Weights of a small GPT-style language model, trained from scratch on English Wikipedia: vocabulary 820, rotary positions.
Each number is 128 + 32 x the weight over its row's rms, rounded and kept within 0 to 255. Layers, rows and columns count from 0. Numbers have three digits each. The size before them is the row's rms in percent of the matrix's.

# up: layer 13 MLP up, 320x128, rms 0.0813, rows 147-163, columns 0-127
# down: layer 13 MLP down (transposed), 320x128, rms 0.0788, rows 147-162, columns 0-127
# gate: layer 13 MLP gate, 320x128, rms 0.0819, rows 148-163, columns 0-127
up147 090:120077083126117163112127144131072151113164087142108167125112147134108113129136088085140126140150148167109108190163121113149141161091155050158120147184159049187068129086127162167129125107122143106197126169103132073187137185096086123060159096086180149137109099100110128192149078133130160130129079107150086133158108137136079157140112186114061102114160127137111136144176144105141084127137
down147 089:089184144132144078157182118068172132199103116082166096149176080144098115116074104153105157158105175154097127137082143096150099143196114154090152050108145132083133123143118101104119146145125087136104074140122104160148142119171172146204103192176116109158142154156124114103115148123099150115102144150114142093120122076065127125146116076151165129159105114113121146136098091149110089227139
gate148 107:143185191143129134130072143168162174147118127124140149094185083091057159079085137191196117138150130125128165162103154124121118104122139144103050119127159115137139170147106070137135135105159149126065046125112156121123095120077193168134112156103134115110145127086121053063173087100174105121139084146120136091116123128160118104160133092104179157156131151163142163153114082170120118144088
up148 103:095150099116148122174123084112145118138114179087144084115113132189120075114138204119135130090170112182114153072098049124158078124136189102065121127137109154131055163124152127091096198140162185172116127089120184165147096157156118080149129168119087135115134106102045132156096146142102106103083084191100156118099130111167160146138125180143110111112127123184136109116145128098132107095139
down148 102:112177123107169126061163130108141154152174171091081173107093075120112150159075112199094152132140111131103137077110125100069124105101098120139093100129116108111099078135180118133168214181142124137089098093160113118140106082116136139124096119128112145091172134131067169122115121109102099126113154189121123176094157100144062121204114166109190158162186163133112170111133107167141114181105
gate149 095:190155143110177113154101164104111096096124158150141136118082125123121140110111119150125165161154123134124184190158131114101133108194049143141137149123129132138094180180159047158122089085117134123114113151135163061130134093181153162111177147191095163094122162156122154065131153139113138054149086088081101131134101190107130111117103127108122169146108061084088053182111136127151129139137
up149 095:143147169153094116139119164114173140193168101100138131091116110131111119156140178106143169105085148144144173095115109135105146137120083124187069032119150102081122092074064065121155136150117130131159134178150081151150109173077162122159170129144120138091123143179154114108149122040124142111161123070099130148118074072117110123167115127153144149128102168155178146198067135097166136138096
down149 097:121197130145152112133164143150084155132064191092086169122096076098105124121100096140138191154157255085125121166124120193116151152130129161073096179160135132138138137154134130097180177092133149112131088172166127113103126103214149122179153111140131099130091118133117122129115124118085144130139099094069113181112064121108102119099076128079080135160130129103106085152146127138136125155117
gate150 108:137120204093122139134142166168110126116132123104063115168114103024084118113099172126134141117101224102166158126092121141139140096137088073123110111119121159070175179117191111145113117255131084113114152109097116107101081120170107182143162132170160109119124119109106151187115123149130136165127131116134145102107111151126129135105182084075134175111157071128137114147147101129144148117107
up150 118:108192148067096131194099111108122133109079048178119123143168096094054116144182126134103118124134131138123130169097165047054170142118103123117096111133128087162095100095142086096141113129153163122146201143081169121110170135171120134125139094151157147213145138128099118166137175115121182080132083156066087099143178102119134144125154056157115127114149108147151124128120109095147149130125
down150 111:092141160129115151089098100077158113154167075113153128140162062164077128083174065115105080112087109151155143159150145128163135139149064195121112129136129109182105148123145103091140164161213140122227117129114169142130088126177123163123101096128176108107120113185130118169134067127138130123188103156143122157172197122139055147095094097114112089141098110132126148108093113115135079140129
gate151 102:143119152095159093126049108117149168146169169059119150151113163149060087119111143210124150093134188158166153164167103147118124074086126137117144112124173166099201103139100147116112168130162109162099131103167130177117134160162188128164127090133111094102072164092106105101118143128074140142093129133064173119130113119181099120088121111107184156168146119089125136162090093112208136129116
up151 108:120104138115102140092141060077167102127114103162090144104139126132170106131099093175137151163073094133108150153156097121138101054152191176108163087110180133132137129142200104164076111126183132095130134094169125078145130109158154116111146110130158136195107125082114099077172128161125139136060114074094153129135061140150163080091135156139184157128111160112162096138177125072204141126102
down151 108:128184140113073143098080075108069199128137147088118097111117231101115147100141144128127177139161095112144117131089122120135105178168199148123117103129114077132112108158122148142083123105106109151179142178102127192082118150111126149116166127107104131115112154154110144109102162174104140120151112097086072120142200145115173140122190163114067116126134054175214144129140122145157124108090
gate152 098:075099118164153089138164098122128130105121079084081126111159141168092069105135182180140154123098155078194175161099170107161129088099122130100092130170089135098136095086147124131081124114112150126119170150149145158124080096075119130117120167129145060126117155118204110206130086161137172087150122146151195079136094087092101179166135089128121105131130144118149182112125145165069141170090
up152 097:190162117106151128136120128133161077110153128136138139090088139146163085104107093101175122179161094107125114153115154189146096098143066152180092111072099209119165170166105089107157101180116125152116147124129152091144134173120186110197149145117126150123087105128135092120130207142093147151109053098100146174103104166157128146119094148073124168097107108159137093119056145175118084154090
down152 098:090091130189135107091126174082162121116153097114095057169183110105103099145173143161141147080127053108129084134141097057137115105150133143136103193103160117190101186134175148144125143098127101154180144166174129198133156115121081147089102136121162139125157105088120133145146107138152134097138167169144152149102082031116092098151157106111142111115124131127087172202099078099129122124151
gate153 102:148060213148132113140140114100160174146139103159110119147136151089111056143155102136108115130152205118119118148212162132077123162114076125157114117147214111059122148128097171154091109137112102132128159161137165162150109161131147149085150121131085148164143153123133115105075132105203191121117077116100143156105137087115054088148152092100117110164135149073094175152129104105108118133082
up153 105:171147144104168122120168172095137122127132105126076121068166086124163110144128118097141143183115086116142097123164121063146083152125109145095165085145207099131150122146128089069152114100164118043116027165134148164137156069066164106152152163129071148113133127136119141148164102163179151117115066081125112124135148126127129131170082164173143118104100124122073153121099107160115156147197
down153 100:137163080094132164155147127149048167098137120115160114126148121118150108192115142116136107096106096122157145116144109197086142208144104169159152176190118146139098091162059094162078128090133141140152131146123099096114155126182094120149117126111140062124134092074122128140117131108156080147172144135116207132166136085130126153031144109148135144118118143146174079048116107159172077115143
gate154 090:099140128109125090144169140127143110152107156169180086171098156139204130118109143115114137127131117207138098142111138043127110091136148137098150115120080204142140183132144185170140102148092134118098140150139120173092133149136152089119084078103193123144097115076100157112147176194156070156104184084140115107145140116151163096108098111086083089115055126133122171090189091109129077127108
up154 089:207145106167125125072119162142173121118108179143112108135155140209133130145092082124170122151106102130163104141124133082143116133158103094119163106136177120117118138114150149115094080135120121085129126171155130122214158101113142142168093092183121151126116148094187091120134080191141160146147147168178129113101178070082081157062071086087069096137088068077143100139100121117115129147086
down154 090:108171139141104069208103109173137153061143044083151177116141099073070136139205147113117134136136058127129178107166149163103073125097131149117110127145068103093141100105144131127178136129157133177156142071142121103125096113082089119086148185128149142089152115175086118128165093100118183131123112114088103127147206139157098130137135175130141184117157115138137104117110141157191138111118
gate155 102:160149094106060115099137127077171159117149151137045096131189122103038106106140114185146099103113172100165155133101134102107169143118144073130078159151105090135147135151168163146124102125140155187191196089151182126116139128123114220170127116111131135136120129111148106128114108146123143148163141091164154085101117087100078086137151088112157104087074105103078137124175139108172140175139
up155 106:177094131092131131132036164174136091157182109119146196103104097117153182136069151113144168148167110153109127123210126127143084141150197110124114079091123086123155135134086133072164207103118155108115105112118130138197187139154144120088179135150125085133137116114097068151156121139090104092105171170125132111087066142140117140118114156145129111140134140168115093153142126139077087093190
down155 102:138106096169188094103082147106151122043137096143102131172149091092116114104154122106145111122165195139142143131151159093135144148152108117125150148104121105138136120095158163095080168193177056137084188067050129147184108080074147171074157144158156112155143124128069148113111175091128148184177146128120108128163078125095131167109153099117137186155147129132102151107151103146146100128071
gate156 096:149123140089151132162165130119139099152112100158114156138162105156085148123164166172128198150147126070090122105179145112140147106191091112155147151137152049068074174109147140119113118066123163128077142108117142097103135055099106173175146104124126151096062137097122096146112129069133118122105080172117133098110100106146109152177140087184129127153197196052158143137125134083134181141144
up156 097:111155139112136114117044158116118146156150125118187077135102102088165156143091086194125090139105179144087128138129200168138131122097184124169174151119105134087202110144091169161169106141133115119144128135076137175134137136136133084108105104130101139165135110140179124107108169180152123179165137067193131095107151148138132120069121185101110071142066123195107115102144091103123100065151
down156 095:143104102128113100135170137107108104116065137109117140117076147090134147117117155114114065096081110126175130122125163082111126095107109117119153130139186185152147160154204118167135163150155113078146127105103114143188091049148136115179203153168109108148137150080149130110124150182107131092145166182160164167098082126131120168113118098109119126072062193089137192196084091104112150133119
gate157 098:110128186160079097125116186142121153144182151156127119158132076162132054065114100146195095158137123129124154091130080159127139089152149112173088117106137148172108146133141141159158053128168111123111096163162161155105140127105142139100151110102124106100074131022097135125121184226143129123094102128147129108134109147150159089168167144097169103182058101102142124137147169175146144138108
up157 093:082140141064183112164117099127087170117149107191146162172108159122129116142137136111105144146135180113131134156126162136157090072125170166092117132105151091173126122107090218128143126119105171128103173105092188141095100140114125070090076161148076095094189130200162070124149147123066101114086161124085138139137145150099098097133137132145202128126126120058091159116129149100069163112136
down157 096:158145159112126153084154124123128137104149096048124151111101175144169085102158127142155122098107239159101129147099188141173167144203130117152113110165100132129134138111079130053145095184158125100098114087109128148126170181084149130137105128058117159167124145124097077101135080123179114115172135083117141138110153085136147120092144137118076071160157069093095153151125162180151100110143
gate158 100:097083185126127172130121140150124135192115136146069144144140105163084119059101181148109130138140182141149156151168143137120141142107162108152122097153129161106151093106049130183145123137152091105123165155086157185095146108122103131093125170050129100077146122170105224096136128162186088108084083147165129153094070143110114136099135116110103100178204126157086129137076150107106127122095
up158 098:088163157160130131111105130099132167126121151098130123108183133115100128176156133096155122090171190065160133060097171105104141105157065087142139116219134137059137125124119158150037088115157199101150159141173128148145120135121124114118118189096128119055154119100152133128119106089107115156143128135142099117099192152098127183152188113061123177104101132124144130125055115160151133092116
down158 098:112112130087162103126105123124120138106095092129098169161181114098114072118120157090144098144147134174106169095148173134103131154071078108079207109108191141175158107187092158090099130109104073167092115114116071111099139099115101144151161081158072154147178144061106095149099141094183140158116118137152131175118125106139155164158160115112131144153165101128119032144132159112146202160156
gate159 094:107087094079157097155091143048115132227134137118137122149112112142202120146159109156111106159099162159119131145089080138101175125130108117204126133146175147068069204101110138122111112144119143153123136083142129139156136083104167097169143109118102099112104193123141115123117092129187132131161161108172114145128071132070159110083137069171104178155110108118084191126068115139125096121130
up159 097:150130108173106085162108126105148026128136178117178143181127111124137141129163105144101146099161120137126088093162076127142086051127167145175141100129093175114111127153148139150101115126145154064132126082120123093136163156148094090134074077134131111096065095128164111115157194136169122146164149088058174174135131155173146153134141187086187058126137151132115131090176104155112152082134
down159 098:154169179108128098161104138136080130159112138126168156151142096127141076139094131176067081078092147160131072145112142090102139170128115138071136095090117121107107116101070116066085155130142118143140116109075110183175115125166138179099160149142163126173105107159155067142139142181149140147103100143193129107186198070114153125129142105146157133181159113155108144115129146167121024161171
gate160 094:114113130182115078188128130121127185112150106150090041126161146130073117107063079179106137135116099102106107157147136132150156133152087075148102101122134099169165172129200178075085092154115109202080120148119205110130135080153145160140144086080125102127138128098152133155111078139160092099130150081098144125124147188141182101184155134074143124131137076161157145103121126135125168154102
up160 096:135120128136150113149156134092087171102111174116060135105112116137104183143141118093094106081079152176152202090159168070123106117134145092143072090159082113129139123119178070106139111194159112139170105079079141102087123087086142176142105173155117167151094141156140135128129160088204115194155158087096150082093103121137155120161115142125109090160138169160091127195094115141101139175151
down160 094:159098088148073136063093180129093083164184147182129145146144136084094138126141131147157167132117194115118066141194089125143123193072107136121176181136145090124177153105107142091160101089173123139089100116166117126132191135153120126059086147147127078116109067078160089134092128111103165116137105190116145124132112182124108120152171133050106110103140154089119143145157153134135140108174
gate161 095:160088178110131127102143164120117140054101135103044143181176128099165097155190137146138171132165080157105151139105130154129092109168121121120119112135175144138104117136109174172114110116109133066168108146158135160133133146105126146123135119136145069093070179115106144127110108074143134130114115121017095129174078136102093168067169169166103133212151104148166148107166080151172125125148
up161 095:117169124111150160103146093088151170119119118140101131113145155125093129159150134177086105115162100109101048161118126175102112120082079098146116140125159137106162088081142112185155179157151099113201197125103122079126152144129130152174105142134119164102158169190112096108127170109189122160183100128147186136147087167120085145098091105147092100093146132123143208110215134065096133099151
down161 094:171154152126159128175164153142087075151126064160142093082125127148162152112114126102152140158082086113128121090121124116109148145150113159141105029135136112087074125144145096148079129093130207134129045147181118135173095085126123121110118151191191167085136158142089114156102106123118127121099136116143119115203135111127158073120125164120087176116143166187138114165056131179114086175125
gate162 101:164109121120119142120139122176131164167159076125139202160159133119103156075151114146134088089112171033136153108100056139148111125154117121118103115117110122128143097135109099127100173081146124141108101112149185139102107165066103187160107171103155124110109190074133154129088102091173116112124079108113145148088047168127111085207129127142178115158153127118144158143122039157161146160168
up162 101:106169162124079163144145117166127128127087095106140134101069142134123100149100186096172181051161080180142051126189151104129130123139132089128100185111130165135167166152139076097187092117176116155142122121119138089133136119195156134108153057072144153135051098121168123135140132155098112099158095183129139119125106147152038151120140131124088116097101057125145144131155112133091135118163
down162 101:077145087093194066120140108099157150135133107139159199127131157109104121130160095146095125204130129132176098138117057094133131119087127133172134164106099153132131081110210101072095069093118152076117078181080107157134096120172157143178168135144126104154106161111155119161103180104148099097127093171140105146150139161181121127116165089131175126145127108124095143205097108086139143185134
gate163 107:187129151120159058178083167086133134164137072150075103115147093118158148108116123169139100077133209138164171103073109148128171138114158136094131112110138137084147137100138166127192161133164166180160143087147166114081153123097097146162141142145136144116124127144098113134082117099146075130088096083128164153099064113086147044148133127106179083151135169125099143111122097059173118155178
up163 108:178166183047118105107123187120081205100120098127149182093138122108103143075121142103140137114107130118153205086111159094119084191142122192141147122104178137123128126134156137090102163115131123132137078090125144141068213121084157125132126104072126137130127111150067130106115125136054126130115043089132171185145133114078171131134165118153164142105147124166112080147142166157125123109111